Weights of a small transformer language model.
Architecture: biases, tied embeddings, ALiBi.
Each number is 500 + 25 x the weight over its row's rms, rounded and kept within 0 to 999. Layers, rows and columns count from 0. Numbers have three digits each. The size before them is the row's rms in percent of the matrix's.

# layer 3 attention value, 64x64, rms 0.166, rows 36-63, columns 32-63
064:466519496498471474454514498495488491494510501489552496524511490548531519512510468517482485486486
064:524542516505482489499472525524515526528457477520520473507508459501520478490511502514485538476434
057:517495469503489517493546496511504454475471502494506531474531500452526482483510437516522478526478
073:506484503503452495489503491523539493511499483491551512530499485479493540557494484496458490499532
072:497533454469498483462461510466474504496498516517505503516509522496500545451540521463516445482506
072:487459491486516446525503499490508506513519507523513508509498526529520515497495507498503502519500
066:514475492475510546524513520513505541511484506451522527504520487505518506566494546528527486477433
075:488530508472538514461530486470522520453471496493476489468505462497491497470516519498485479524516
070:515464541531514474496517477480540594480472501521503491515517519489498493483480538492490487507488
068:492460489521509534487488477487528510523525485497511500553474476498516525508543471530508521472438
069:491577500486513506499465513506456505484532528482502492494489509515497471486516477515465487513527
061:527536515474528537456514491509513536476493479530510498482494493512452497464511501486491479484540
075:487564516467479519517485536454498516500528495504533485460500520513508497507513460498491477508484
064:516525503525475502487486487475530517522489451467518527490508502540489470484473532480492494495466
064:516519520476500484482494478494456452525467492474510493502474495516479463519476471444475517509487
064:565533492469481534498498492475509504515485511506520460504516568504519474528481510519497492494540
071:517480479494538495472482506486551518489483479507471523482502471498419501493481528494499552518492
064:495514481507509468473509548473489504508541505493485504494510473503477486502531506500445459487467
068:506513486504541459550496505478504503474502497504540484503487454490483501453515470538511499479514
075:485532489514464487490507475486522514515530491480500476508467515529523501490514541512504549514512
064:543495453510500510514426508492499451506482536509513487431493504484545514513488498486488458484535
066:514500489449499495491493531500502500541509501573527519522505497530489510519470490479490488507484
066:540547514495500488468507505518489506475490478519492528541469488516470520515451485520488507485489
097:508462531527543495478482513464471497511480485502516539497531485489513500526489532485529474532554
080:533505493519522497459466521451493508520515508502512507506489484507446502489523501472525509538492
065:525500530492468543546529481503518514479534476539480505494540474476547507527517436520473501500496
079:476488461512482493527477517487514537530522537493491513514495523490481507539518506542528488486522
054:493485498503506533531505534489529430484465499510501475547496537531467493463517476492534506494527
# layer 3 attention output (transposed), 64x64, rms 0.151, rows 36-63, columns 32-63
056:471543475474513482519464474511503490485466472457481520471459530461485503496514481499470547546511
071:497501458485529513478510451498486479479484477467479566489505554546496521497507498522531464500519
055:487485558496505445491444500474506524532464511505499467487514483524441517544480526495497504524517
058:496522491483534478548463521484496532481523505528482466503520519494523492478518527468494519541455
074:482540487523499504537513528498528487503496443501495528522532517484515489511492487526495528511527
055:498538500480526546491498480523510525504520466454518460511484494489496500527477484504515477506449
074:497551521527536491469475504515495502529474494522486513537486518456514480509507510528474469487518
067:493496514512528494491456529527520482496464478488522483530539565494513508531494503530581504474510
071:557525512524501559503508490501509454462468506487495520480533493487461493533485486490538514434519
054:447542470469493441514494498513448533431537493491508531472514523511476507509497506491513489498527
061:512461527514462497497474452533495476501515523493529467488514477529490491478498495515476497546477
051:493479464517508501502451519478501497456516525452509505496519468444525527499511531506505544535478
078:517478492466538468522462466532514514535478464479491493507458505509498498496523510555518498556479
053:488500497527525483513526505564490494448479486497507470515496523452474546546498470559508510467526
071:511484522518504538531467529537516554535489501483511515491464525463496478527500514563461469526494
063:487509474535518474501540497512501467492481501512468545515491511510476529486525513545487463561494
048:499503542504480530526484511520493476484493518496518494497511488523550498524487494472491442479541
055:495501493485481496490508474518525498548454494454505495513448536503556548498483510500493527517504
053:498450488485466511488468498500447517522495506472507509502484514509468482525519506460439477535466
071:462496440485480512524491480502489514532548492499481482534452535467526522471487463514425498539486
061:502490522435481512504474491497483489553493499486455496548583499525499497488514522513527482557464
065:503495531487541477546532483488516496553486462444456517490494529521524520516540503507481461517521
055:473469523518479515522448477476455479462452498491503480444528503508499484507537522515516468506490
062:509519525497423553474552521507515459504465554511459520519512483512478490494500495506481498487522
074:487481518451462480521542522520506456519456498495492521489485509449503511510488501501507501491565
046:504474494480506483484457540485489519566481485486543516542468505512459467487473543532505466494501
074:488484482477522485513492469491503466531522486523518471506513477538523489481527505515427478537464
056:502480538488515488503505500453507569474519520481482516466530495453518491536539500466520512525473
# layer 3 MLP gate, 128x64, rms 0.13, rows 0-118, columns 32-63
088:538499480479509422486490532476527523485489508494501505517509534535522534527522495462461550524472
087:492494482517468502531483495477501506512512502532514488509503506485517543469479512491388522501482
155:532499505485501498494487479526485532484544481516460494504513504490504507487506508530483507529541
084:501479479487540481531504514517513464487531495512507461498489545513521486504443545479462473537491
091:508501474512472512479452537530477529484507493481480481517493488445550494448499512558519525490509
073:523516492537520484537526533530508533512497517516478506535555517501488562493492516516527470476505
092:538526478521507535495468501516482513485524512491518544543524492509482468498519515492519501519539
090:521508522510509464527476476515457510468485502542512482529541470470482491490466478477530516492470
100:484550509465499490485489473497487512519525496543478462508489490499507516500532539562484485515495
077:512519497483517477482496521545503476564523549551495454480540487474506527511479523494448530480480
079:509442505507500537507469509545475488532537475485486507479477470517495504482495482524507455497490
079:492488489515512528516494540505507448518536485459525511511544515501482525500488490483523456475538
154:474511471472519492505477470518506488477517497465481491500534506500499497495495600550499500509482
078:529478489512545445468533509463526454493489543484501461479513479509529517454495490474530508521484
148:436518469497522510519486491558508479535477543515508492518474496530512490491513485502477534484534
164:522491496494475488512460470523499555512513509517497499451526501509501553505464467542480546512554
081:499505523524510526543505517481494499495508509514491474545496477490529486521526458527466555493512
100:501504490525510521518495472502489516496446505527526511481516530542513509495520498503532541436490
092:454522454502527476451491497529492472530520479494468518474466486456524477481480506545524479501500
099:497545481458476459507490507487518501500519502428488444509481475482470526545523479479538534530500
102:487462464509493487523467523508515480522520485477487504508502513522489501457466459508494501481564
165:481480493453462522477483460534498507503513504474493525523492455493473495514508460544526466503503
083:497473515517509522496533506472483491510556514522549474524514494510512527525501504471485515452491
089:519520498519485490471449481500539475451467474524542492517466496513494495496494519477497515516488
084:504484454466523514545487472446492500487515500467516496428515489543550505480518509511484507515491
088:514482521517498459513481476475499474511499482520512480491504516537483501508570476568466513484466
138:499498470509521481498486448530476478490486482497518484529546470525507522438434504543475449499499
089:477501503490487534527508501494492494465468532523459535513448463522507502515520489510504516492520
100:482480474486487516472462503538584507523520529495490507476479508493479503462507474498518453492511
084:555501474536507459495511465446512503508516472459488517514476530510523520498486496504460522517474
102:519505513485492519499507537470469574475472480559527466501482529488561476505492511527482528517485
128:535474458465481482530476493525534442487494482501500503491530523527494521497488549529484509501485
073:474468495510504531467498464495496557513525507518478514489485522556498507490499504470485481522488
088:488531479467502474504467481526486428500491513524504502466527483544544526488516523507528494529507
098:505491487443495511517491529496512512493518458501535483513477500440526501501504475521492532481466
093:481544473511472495492462498498479536505504469532541512459456558511531540484487480513510532500483
085:503542511507525485500514485528459500528523486525536507497483520452436501527488487463457518481477
109:475564491522480469455508497522483497513509491483483508482561498548513536479509501507493483478486
081:451513468491507459515488472535488520529496488519537448476498490499497504473469498521511492482491
134:493513499476509483531551438501512468490502539491514515500497503531527514527505546504516506507504
091:500500541509503447485480493518520505521515477507454524518508505546458490501500525553499525500521
126:465518467485519457492473473500521489502549483524509478468537502512537551474436501533508470510491
081:478509482501504474448491446483504504537490513507500517483464503549523505474514520520493508496489
081:491556420504476531511487494500505464521478504499512512517538478478509516498470525522493468467465
069:527525495482495482536507489451433500503500511552510506470534451498483475506483463495477497505487
080:518494458479492525513480527478480517494543503490510568492559520485474464522534533507499459513545
099:475465432467477470506504450534475448546488490506484500521501479514495509502465521526534541497517
087:513505506506458533459498458525467497522485477472485534475528530505489480457460494567527440502484
102:481546527508527455530495448422538465521495504532502486494537496495485474496474510513503465490490
134:473498482504517481462489471527483460510480483472535516483522461508498499438465498529517460530551
085:513496508504495480500487476494476501512512504515542498509485538521529514518542455510480458526518
099:498505502533480477450483466539502477468542498467504528510482487527519504504510492517498523536529
083:466469470456514482519504505423522484503487477513511489520558522498516530470471485458486517497472
106:481495452444517467490484443486497503495478515477524475522537483529475504476490482512476481499495
098:513511461480507465517494489465510479455493475497531513493546506530517506479471531517479505507500
085:494493470510525476474478498482492480553505524491501483507513506507505567470465537549503469525505
092:493477500501487494496500495507549534497489513505520520498538515499527510491535539458450514474495
094:481530453460501501508500487511523526486517486492502500513483512485532497440419527449520478518490
079:518553537499486526504468481509502501456500475506521504433529520578457547538513513489478480516496
106:519531529447468475533475469480520452494515540526503511527504498491491497471480525515522438506494
096:461524552501475495444455516507494489530547515476499526519479472487508505509489495486477509478466
118:459484475521546477504454514529526463452530559515483501494460483485487553486455481526522486513531
102:485507529501515502500513527471512500514467508498522471466442533491525490515482498510479550470492
122:451526479490478481517461474440575472519496487506483514511500449499520513514484454520516510524495
076:537436521455511492508482481506491539515534485459457496543490519521509496472516499482482487479488
076:461527482486499501433500494466528486507499502462522511483493519519533504500518476527482501495481
131:497513523463455472446470495522485489503534488463504493524501495537533493513454494531510461482490
094:488527466484476468480468496548512496490534503518545444500539485529511520473473545532527521526485
103:501522471480485469506510467465522525503469506459471493504466535564548496469482545524496500521490
082:515477483497484498509504519493514507507523518517490518480542497474490515518470544463474554479491
126:465542493525459488441489456524498468543509476493495537482501529470493500458514488488474523504480
085:517478457494504514526502479546497481496516500510512500480500491564524493523511540476452535488523
096:516485468494500539568470487487489513507518430481544534494496529480493486443512507514512502465500
106:453480510490511477471525472495519484523489503458542541502512503500555474518484534524481553498478
098:485480515503521503473494500513523484521507512540469553495481525554482519483521465487513503502525
141:497541487464488447488519484539492519503516532468480516510503494531540535465480516511514504519490
096:537537499488489485507500509559487549518538481485518516490510476511458494459476537500517472532508
090:501528500471475519525486486487490476554488542493512530538539482484503518472507486531534492473515
086:500499472495458494474508482529477490492420514489494514507533494517483516467495477523496513516506
115:494507472480509498514470513484563471509529521484505515527546500514505504481482524522439500490480
095:501516513534511493490439475506527493525531485546508497502476450527462545508493490511499513521489
130:524491478519502502511534475506471512499529528457480522472451474498512480478488521538477474474570
153:454503507487472460486487481515474522521529483455533560533482497544516500480518524516522550494486
078:509490532490489524533529466516474486502473493465504496531471536473495489508488486519551537484494
083:457519526536496490485496450504515500505499461495460463508457504502495482495483516538500562448475
089:467508517506526515497480536504551470520504475543535492504487520511554532495453495500500524487492
106:502508501478506474534518419503528519522532514514468530484534479553488490507510531522536528497504
089:546527510537519531483546486508510475531515508474535506508502476534455524487493482495531453481510
082:502513502498476506524531455516541515527510507505562498533478545505488506479525488508471553498495
147:459529531489497477491481515472508508480495529513478487560520493544512539515482550564491492472514
088:506506504505487461474526472515513507535535502480530484515487510539492524471502511539460492520472
081:523522480541490492561543505519497487512505478487461529504453520520503455489496504516498494508531
091:455465491523512473519520497477509471463512466491520500587457513518466472480492464472519500508506
086:524525549501535502509509494527519544511544524470523474501525511505496481528494468498481520478504
083:500502490486494474475493464495523500495510527512532529476499479507510538452463513535448507523494
090:523493475511521506538489473520481485524538490508455512502533538516500495434499541550474478507483
082:479533525469512465509466492502522473529507445521504483489517529510521527473467541516526508560489
089:491491449498473518478521475477514495489453530560471517500461480483554485503511462523426514480519
091:529484463502504505441481525526524479531535485453499520496483548488466499457515499506496523500529
079:508550496545501529526472523487476509539532516483476496501538470479492475501501495482497549540501
095:487502490515542475495454499540498486500486513514463489522490511468495509488476521479467487475519
098:510549502473492458517495508517536495500520510511514510515526489519536533465503518513503515546517
089:451491506450488497511494496525485474491474509551564477522509541516496512466505491477543511478493
081:495504508511528530507519515524494531483541537499495513490445473491511491541522472490512469501527
100:474484463462464498493447453468510501484472522477509530521513488566515497450489501522516497523509
096:519498507492493493447512483534491513483450499500528509520492496510482497458455500538466501481490
157:501507449479480541491489478552503498514511529494517522502480490529485450495494517514478491519510
094:488536500492527515536517513490528512506570500521493497515478529504535476502534522502510490476484
092:442454491465512533486487515507491462469496499516498546538453488497542498480491538483508490472505
081:506476492499492476491459478498519486521516502471519498467528513527520494455485535532472543497513
103:483499486502492491482512533482504489551519483487559502521526512516565545481501509531480542518464
104:494544465503522440504527486509497499477506483533465490480531503508514521477549487521466485525506
080:497488506441498515485507485467569494467459509478487541496502518513473475460508484531529503514518
093:493543470476521456506491487551501516475488482500503485473481514492488505485526538502528534524494
103:472525500530472509471491469555484477509546498476494526535532464543469515465470485533522449515517
087:481478518494526514478484525474479482517525501536464499494490518526545523510496465504524505502490
127:479524500492471464521522517537498505512494479495482487492515479530486544480443492540498484480510
082:482481470476462521507497529539497504488476535498528474497503514492491487527507532476557492503511
115:530445481485493476480480518513542459489535498523467484529493520465548471524488521533472449481482
# layer 3 MLP up, 128x64, rms 0.172, rows 0-117, columns 32-63
101:548465496478504560498473501533495531508533469474493549519506480502460492461462498520499478481506
098:456526509518498462527435489529559461516538502511506467443503495526515502510479482485515479528500
112:482497523491555492547480522466476479496499510543522478524484494511537498496471485472510514515531
092:541489467510471471534478476527492479483468524515501506498542508565521514522497523521504437505493
096:484488524514512458492489535514535521436491529508497467460528493530521476479526534488496494489476
094:551503529465471487503463519527531496511501459518519451499495488482496496468492458496529510542514
092:499486494508530477487487558515511479519529493469482453511480473513515474457553529510515499475496
089:507472498533517484524466516503488513452529494515532516524517411526477485549493512457475505530512
096:517564498530525446479516471463467523493531485547516507482505506490515509498515527508539464457496
104:477486470493483501464509493503437478477480511479490493555479488487476480544492463530520468509480
090:486519532471513525505517471489535534550525524506513472448506500482481468482530492504460500473501
101:536538498508529527484488509499501527511435442479535484499489513540534495500473548493503479510460
107:469515480478520510486467472514523509504499476508504449481511561517528521474460487526496523489453
102:498509422480488559505472513500505488540474522487525465492524543513498516494486499537499515535505
123:533537514484497446473492477472504496524543446485525502533480497495528521460488511528507509520456
111:501488481488517520496505475503529442494533526455510509453500470488453480482496488500486495536515
091:502509478529500505462491488476490471483492529502405502494504492461573501483470488527491544490530
088:469519525505493506495506468454462487487524477516490522518479486534486421523476479546516454527534
107:527524547516480471538505497498480516463475524511525525540511543473489505537508507482474491503524
096:500534527537486525460471493475476518498462481554526516543523487509506489510450514576475469485505
115:516501466508467453535445497502489529469512505523475452504513486489522514466491539495515542514459
099:520521502485503502451496527527483447519488514517547475524481543506488533521482522501496534535527
094:510470496501509525527554532466534563501509493522529490494493488518514469496493473493475511490470
107:500507518516511508510506441499522483467519511517491502455499479507514535549506506498521454470488
092:517482480487498481529509519445499578506465525534496472513492523480502475513548487465500451498515
091:478475514506487447496458511452486470533505484495524501481509505536482453502558476482468530466482
109:479505547498480524510513527486488506479491486547514549495472517482474477500513446450508508493505
090:477505481476493499467474513500463534466451501527487510526509487513495461493517532460498469508479
117:480498478462482531476464458522496451511496510513497483504536528558530543495508520534538510491473
106:504493495507527506514503530472489487510524496456483542521517510469532483519501519493466485510561
100:529484528509538567504510506468491513464449506549503490487483515489519519501501512473474543460494
120:471517479476508526503495522516488573519443567483487488485464517466472522518507488458526539493538
096:515523464484487492518493513525494514519501528476507547518512500491523515464531494518501477488505
102:505507548523482481509493497536473548501485479479512499528472499492506528501532534537504485524485
100:503477510523541511551505549472514498493479500526537475488466504481461513528498529481471523518534
094:540512460503455471520508462515491501524493495503531514490450524501518499479483467463480495490471
076:530459443473547485540476471475485527521495483504458528467490539536514514484523502500524510527510
093:473520537500527488507477443484515541490510520540482534491511481553519499491493503482502487501510
109:489496527487469494513499516521523494469467492495504536507504505526443515515522488477537522465487
090:497493501525488482527508524477508510529508463493504518497472459488501443479544448482446517503486
101:519451534492523474506482537476488523482500534526489491517517484513524497509533492507487528480575
114:464464480488488453489481493518510509491537539467491476512476502521556536486490491510504471531491
107:525483521514510533500542521531486452498508492442499460522476525518473540494509493514467529510477
109:496545497509513501550513483531468474502500504522580495496496496481521527464481509481522536571477
101:505494489527522520490517494504514488530527451530490508463515505518490491492501476518506540514508
097:490486488538516535491527466479540505489511512515507474513561477474512496429499480475465484456525
085:541488455477515485510505459530500519500540452537497474530502492457553480486537538507475504500448
112:459515534536466487495517480527501499525478500501540499512531512543520518462458477487501477510514
086:517467493508484540471513508523477523482547489513482495472476476514512514544480488531499470513537
112:477513495472482479508479493526491535491492496491535484538523480569445534470508517489521503501483
088:504483543479505495474493506481494430483491499514501545469460530435493536512504480499483511497535
099:498521491521446528478492529498467492511535484467478489513538475519508493506486478535524441532537
102:486542554480492488480522512532476468491485487446490443508500457488495503487496481507506471469495
112:507480520524447530550529513504468558497523538476493520518478490494477490473534509461491531465520
126:503433496497482516526505488469477539527463498529493514524491483474521491493515513487482501505476
150:504522503490509495519505502506528497553480504450448591491499511498498498521489497508494475512551
096:475443511479500478503479477546524516492502499479555512464482502501493500523470527499525562481465
096:510498506499487433507476508473497446510514477522531526459515490523487449475530520523484497501471
103:552503535491473516497477504530470517536483480477483474504479534477525565502452499514534503481498
102:513498502466463472492495436505454501519511505490482487538495505464459456502497553491489500512499
091:471472511487478525487471480428491510510491500479535489474534512484522524478510479505511474502479
105:517484504471487511513493513470522539510555493521523462472524468500501520505549501486464554470485
092:501501482555506496525513464528459509490526537507505559467495463482475470515466464510505453510523
105:490491533477480483501501457480474475519487504468486482513467528476545532497462521475537510474509
088:510457569478542431511486475500514492525513504508492480510541493495514491484496492484543492467497
108:433504529436497519508525480499476529479504501510516486478533437503482475505453488471501516484483
106:495463491467474472476465477457489541486538456507474511483549463513505542501495499517492493525507
117:519515534521507538488507507481495504509514483505509500522502488550523480455557504509478511503503
092:531499503527522521531494512483514513504493486503472494520511525480553488522561462476516506506505
086:480492519531504515509518502507519462521487502509468532509496493488474470524507495482505514478496
091:534500524512488531505508494492452521505500435531497524464511510491508487487540519467519502496476
084:478495481497500497519530513501483458487485460495491492525499469557508485521512513511519492482517
089:505480513501532547523470478487503519481514466511505527505494505495489499473477489495550502517522
090:524511471495512525538523504528461495491501495505480501508480546520499517489520487495501513523518
087:520550427513471460455508494525533510479510458461523537498478465471528474490492515518503477526514
128:503508486502501511574506477501508511495550510468530467477509493498508501467464516522504462482527
085:524507479476449509501482511493530470502511473510542536509494512510476535508472533496501460471485
098:469467483480465543473500437510502532514503482507501497454495515586492529505500543499495471507504
093:512477510494522548498568549530473505517539495535495480492506470482492475532514474512501503511537
089:535529492488507495454528502520476538511512489488494514506477485485507501551489489478444519499490
107:498526531473503532483477499469472444514478514525515496529512486496477519511555533491517512509518
100:502484480519482477498482518493492491503502493495508548539480506490491456487451521492521434482493
118:516499472511465477515490480519494480478464535478553503504474488513448481519495431511532494514527
100:490524532481501533488523533523502506517495482452511500516429546495490498494511486486515541524520
094:468506474493515537454474484487538478461506484511506533506512480537466504502532454494496511496543
098:459467488482490527557515490495506510483510521484517506484522477513455507470533476492515490502535
085:441495474531501502482513463474513507511478476518503527474509482449476525530481496522512519465522
083:548497477515491495480518460474488496499510486527475514492466526512491525496464476496544481491505
102:537578510453492520489528488506521544512486497554482471442487517464504486498528493503526511481516
102:508489502511469530466448503498480500490480499502493515514505544496540523492529513539518506510493
110:526489511494525484500483479492454529479481499543532502487472483489496478476468547509489535518495
099:494541498488534490514495511499528492533488502551499482509561493533511510447505503475497531498490
098:468546474541504486533519514484491513476517487455536515545484528486464474535518483518490493495517
097:487522514520480510507472521511499506444451481532464528536539487512518483489498512501488514497488
109:551494475550535511469479501538521499537500513500519501525495539482536503513465506539488478442503
120:499504463486507495469492511511479524518495552483464503484504466515490481503523495488496426497534
109:538523501519510446470481475527522517529471520482501498453492479502515503513511463506509527489524
092:531470525525510523493518513499468483484519508461504477553540496438479530524498511502504511463509
106:447528500481511455512552494530519513491508509479473527503476484448495515523461497534499462476516
085:471493532480515582479505502465490549454494542490486499539499459494497530486462483494476513496464
098:470538501519450513434544525513514463483478463479466527511507499478504532490508487498458505522493
100:499510489515498467477502518549498530485498529508539488515496484581538479454473487529516467489472
105:475507516500474477509462495503539556512471472522478468449473459516479490491518470504530518472460
076:467468466445500526494488465516526481501528511461496509473454503515505518477503473522531453522485
099:484440468471509512479530492489505505499479505498496517545501495514475533504547495493496489557523
097:541503478517489493476551510512468497472485494502448494496493497467504492490540489496485489525481
119:502507554502513499501560506509504462488490503500522483471540491492493447535499496490492538476502
093:507508544466446501527494448484459479479480519473504541530493480508491494494510520514526546550474
095:500495521484536519482535483526462496482521546504496510493509478524531490518487486498529449479541
117:475556487512539500465546503529479498491476483533457481520477537471507551533485510482531515528513
120:524490501529443490494477497532485535476470488419495497486510471450544501488512500517519476509503
087:517481507476503488517470506538522484503479517507532487547486503525552485498457502506503524508519
105:482477460525462498489438476502491498515455519524528544518506503522474486495490506548506492506480
076:496489523436454507494553519504496512509511429493512510499556492486503484483488503556480508530482
084:469461489504480509460489484525516451499470541467511541521483465521488538445476477549506484517520
089:480484489491490473481488493507459509491505530462491502515504476495491514470513486545501529511513
102:513498519516512501492509496530466496491490506487509518477450487455476469472557459472476500524508
090:471464522492526521497463465535467529478513516503511508493467471478491474518483535492485514508507
# layer 3 MLP down (transposed), 128x64, rms 0.118, rows 0-117, columns 32-63
073:469490493507519504555440469505507513447533468496501463486499530503483499446489471499549502493503
069:453524487516512487510482500498479496492557474499512415500487497513550504476472499518497499512448
113:501480433478521497497471502504504480521496465465504488547535515482453516491513521498462513511511
083:516528477513536465523472455509486545498482474485513451497495530509523509497524499529499500541481
095:508514479481477544491568498473516466479511508481480506498547500533513522497507466478500505477502
104:500483477537567471517440472508512532505502500502520519484494502470518504511508511523489491508459
088:469457504507502489492481543498529477510529450507494434518455522501532490475519508470516494480502
067:475467491507453496473519497502500476506456522521508571491511446485461504499504517515483468531523
121:511469446473434493489493520486510496524485501480523466510514520469467561458481479542472504518514
097:534517511509492464504461511488526511508536510539506429492511506488520542511494486478486476493486
077:491498545497503537512544537470527490482445556517501489494557511510497544510504495520524513490533
105:470477496491541478520474485503479515566497476529495497499484510488509503530525500508465482552481
097:448505471457501471481482489499463501520539483511506462528534494528513490518487497506508476489474
116:548506501514478552462536482476515488445488501481536481503515496540465521509478452494523512513493
148:469452514518495537514468569493480511528498525519517509492495482525489499478493492441467504537510
123:521479498488490497532463532518499491470469483512493527494498518550479518472501505483521508456517
084:509514469506550463511440491521504535509491439482487491512495514483541537508499492514477496531487
092:531504487488521483460521479509496508489476530473471580525463503487486506525518491512497454505476
137:500524474494540545505474516542525484491476485495465498532523520464489487547510481526499483480513
057:492503481532526489496471486473458523439514448531515439510502513497523468466473492481476512477443
113:506527467506531515538472472472453457498512442517481465534537524524482481520523495487497506494494
116:513508510564539505525446481518523505518496496503470478463495458503522470503513502472528463547502
094:514475508444494498501516498510494485566484506518487556528510510497479531515513507530454467534520
091:461471510493545488485463455497507538482518500529508508498480514488516475495490531494482474497480
086:513481519488448538507516519435464504502466536526470552529525495534506501528527486491508518467525
064:514494499497473507480496518512516477556454528487456567493503473474476504505510525552479468520498
080:530492515525466530509500511514475505525486526489487585512512480467501481466500523449521478469516
084:484467484497486519514502441500500478465464513514470535525516498477487487521507531548517497510525
130:533524501565494484506516530459480493509522546524515500479507460519530453491506539465470508484484
075:520491533514513481464518507514515499528485544486445585502522511486520528556510529538491486532506
074:531510540491495547466531524497500523546412528526489528504482507501532491511496524540495491500518
101:523536544549478514503464530481500481528512492535488524510517488506512438526535503501501498531507
110:501522524468463536486540536479482469468464507513502456541539488526490522508506501523534512482539
115:502487483487515512523530537517503478562488508511495496511514505494511507525499506470440466554479
100:508489512452521484484485504487519490528448480512507511504480523456474528519503502531458519511494
081:497505496533459495498492509465489472462517514513493499471499531496478527512501488474541531452525
084:519500475522505520507519478482477473449511484515506455510531514537512511499502500493534525453495
088:484492508514534468543472548518553492505450490487493480511498548479486531536536518503450508487549
086:498534562512475537476507543504485474489459524509505513506486480499475493543490510497539516453538
142:493522506490538451487476473478481514511483525493475571465438473484532505499475531504503507526506
096:456480500488539468518433495501512521515504484534511504501470529494508520453517534531485496496485
075:480514461504486496507469453488464503479501462486550479515501487531478493466480493567461531493476
135:510541490535506502528509505489471498405483477540502490499561498482490529535514479464536506490529
105:526504447516557469529481486496498502523489505444509467523492515501498509501530492511462507480466
101:521512520524460518496542500496507477454515489502478503505511506518506524481474470478534513471492
097:491498549477456517461529497483501464501454485495507505510532466504524498511485494481525513452515
100:494508465496533478504473445510488543513507477484518501497491525493500537507510492524459507541463
130:517493524526474520536505544480503494479512492539489451496518481506516497502492534458497520512498
103:508497476479484484463541526545469506488512461529478551485503509550491487510541499501525499513529
124:514504495503509525488539571460517494469514481490507433521486487469539502524485487480465552527516
074:497513507512557445505461514516498556456558459510516507459467517456536517508511508498484500520458
124:492496529509478505509589534462475472521498497509502457525510515527510504503503511465519489440519
077:463509476515549487515462555514496531502537449485512462488491501514523507508481512484501527536471
080:521499542526433510507486506519472504501502488488506549463504461473477481488524536505509498517488
102:495467551485486479475507526539476473558487494527480505503483514487496485480482487518486478552512
117:478458535495483507507476562498543482501470546538526525478472475486509475475519520501476506492532
114:521480471544483494524482488490541525507553498498508523496517504521483482474527515468507542502464
065:518496441519518471522493510469519506470560467509519422497483481480516514445491496491471496486439
084:476498521499439514491537525463504467482475510542527451511547486508478477485446509480534473482492
120:522468480513525465530439489505502521476529495532502542464446492522485481484477534519507491542484
102:496477478474484484466434463486476534498543508467504521497491484490508473515530502497473517469455
093:521517498513501512488536473516485494465487503468465459533529540481488516490498473480538466502507
097:477475499490522487480491464543479545495476518487493464506436516456511491494518470521475513506539
105:480513508522491504485526491454531498460529500486540496546542480526528513503508485505495487461499
079:495479491523560451515466455514508546496523472482530463481471516488500491506512503520461491508474
106:481493495486567501483541513494511535437491482484520464517509534499518518526522475505477526494474
106:479470526487499503480545513512522514490555453481466490497478536484537488456506525518495481454472
104:456504499483488476526469548534529502494473489505508504487487492453486477534485502445550519467538
095:509496483487505490502468477548491479554493512509455582449511513491483469519524506507507460498514
096:476509484518476494515478479488494496442570488484503463511498484494510492503462486498547501444492
101:551555523475505499482542477511562486477505448481512446530550521498462491516476501529498509529516
081:488492456515553470531480474526497535486528460497537462491470507503527481517527521515456507518478
073:504490524489484539515494501503504483521454499498470587493511501479484491486503523556530478531521
103:534483439527497495472489488500532513542501520510496497515472507501496473476514501491498476555473
103:494504480501501510469476498511508459556437548536525503511501504538485502491490525561480488484519
084:496535463515523509494468512512443470474503468513488494512517540503495524540483484466540531490478
089:476477461509538481496535473464467494522520499513517501510456517472492510458525544480472480486472
128:503507521512524507488472516494484454481509531557483535488504494505493447512497520487525501483497
102:475496487509504516485452468531485485418522498479482511514495499516504503483509471480494518502490
111:493472489502481518505459510503476449522509498508460479484516520516468453490517520545516476489508
096:481494502502473527501551533500534501502512549505483503508514494465505471473495489472537500470518
123:494527466512479543472518461491506490525508519490512488508464475469533491488499520519482534506481
142:522494525523473525464521568475519511522552489508494489489529476503533467493481523476507490478499
073:480502539460482496470504504532503505523443527435474520501453519457482488518499501522497490532502
092:505492496467521526501432501529496534518544477511524508476439508464523511518504464502479535505486
093:484469500546510526508484492505470502449525491484503450488466502503529453461480492505530493461484
101:499517500499411516483501537518503511534534471508495493498488479487544488503495470504525505516534
105:460491496522533478506475488524503523559513493509525538492443505508470464469536492476460470531490
096:472497464494541482468531470538499548529521501509505480476479533513483499482515486501470479531479
119:445529502445520483495559521504485545503518516524500523490476481520478495492455513458543499501499
090:515505494506500481509532484532530470520539487478502420499506489536494463472502488507507522481478
089:481505478505542441525478481509520515508476493506508468501473562506497522509490526541444488570483
069:486512517539494491504529494515501462491461520484491567554508520489479490537513497539512465503506
077:470476472514492484532485498451487505437506462545504462516492503500526510468491507483518531497468
115:517485484469454468526500483484473492511507530530505489516527487505495488505546505497525512528507
121:493496490507524482452513519490476465501481503481500524467468491475507453515480538475540538501497
097:523521508566464519446541515495517518525490525490494534501520481514505464495470525499529505492496
105:506532531521465542524522507479468518454494508487497491522522500501519498547541473419516497511487
107:501550530480486476546535503512502479487517496481498530499545471448475500490501554502448492505518
094:475472486481546487498486480534492532555512478486505523501445491467517498490504492534445481553466
074:481503492507491459457492482544522504501505521495495591494495489487489497513528504532491483533500
092:511466496495459514532490514485511464486534485503535442543508526483493486480490515480503551464497
078:496500498489483524544508496520507486562467488507492554489525477507503496503517512490504481546509
103:517467513483492524537501483508490535519524476468467509519511497492466496496500485541561499482512
123:529539547508527499490490483526480450523474503483500495525488465521524515547486526513462484509476
107:511514556531525537524458514504482496506494472516556494513540521522491483487503495513521515471470
121:510476501478516543517490501526502463422473471499516473518496485506467541494514459503445522504532
067:485483487497515464523491447477459515449518479480533462520484507501496505502504468472487528503473
102:503522451530510519497486500551468492447513492506526476505513505472485487528508467494491532507509
143:516484527479501496536473457497489481475495528478519445500524491543476506497496483528484445493476
103:503507444454542477502513509487527484516549438569495470482493510525475493521500520510481494517512
072:512462490511524504520481503489481522463531483487553441519457513512511472524451490461515522490462
110:511511539510506489513497530512511481561524548528491480503491468483528487511482556474533473454514
084:513516517481545525510491502468481506513513492512497473502527509492532472508504496505483474500466
109:518474494488528481528492572459490525495521499543537455477478463480539504511502517454474540447493
073:529511493500507469530459483494475524453537470476543448525513510499487512479513466476484528505500
094:502491517509541506446524505511488477533488526538491531537470493518483505550515495533527510503493
118:505489485495521471530450481531512564523498486521500497474450485461502462516503502505500482526475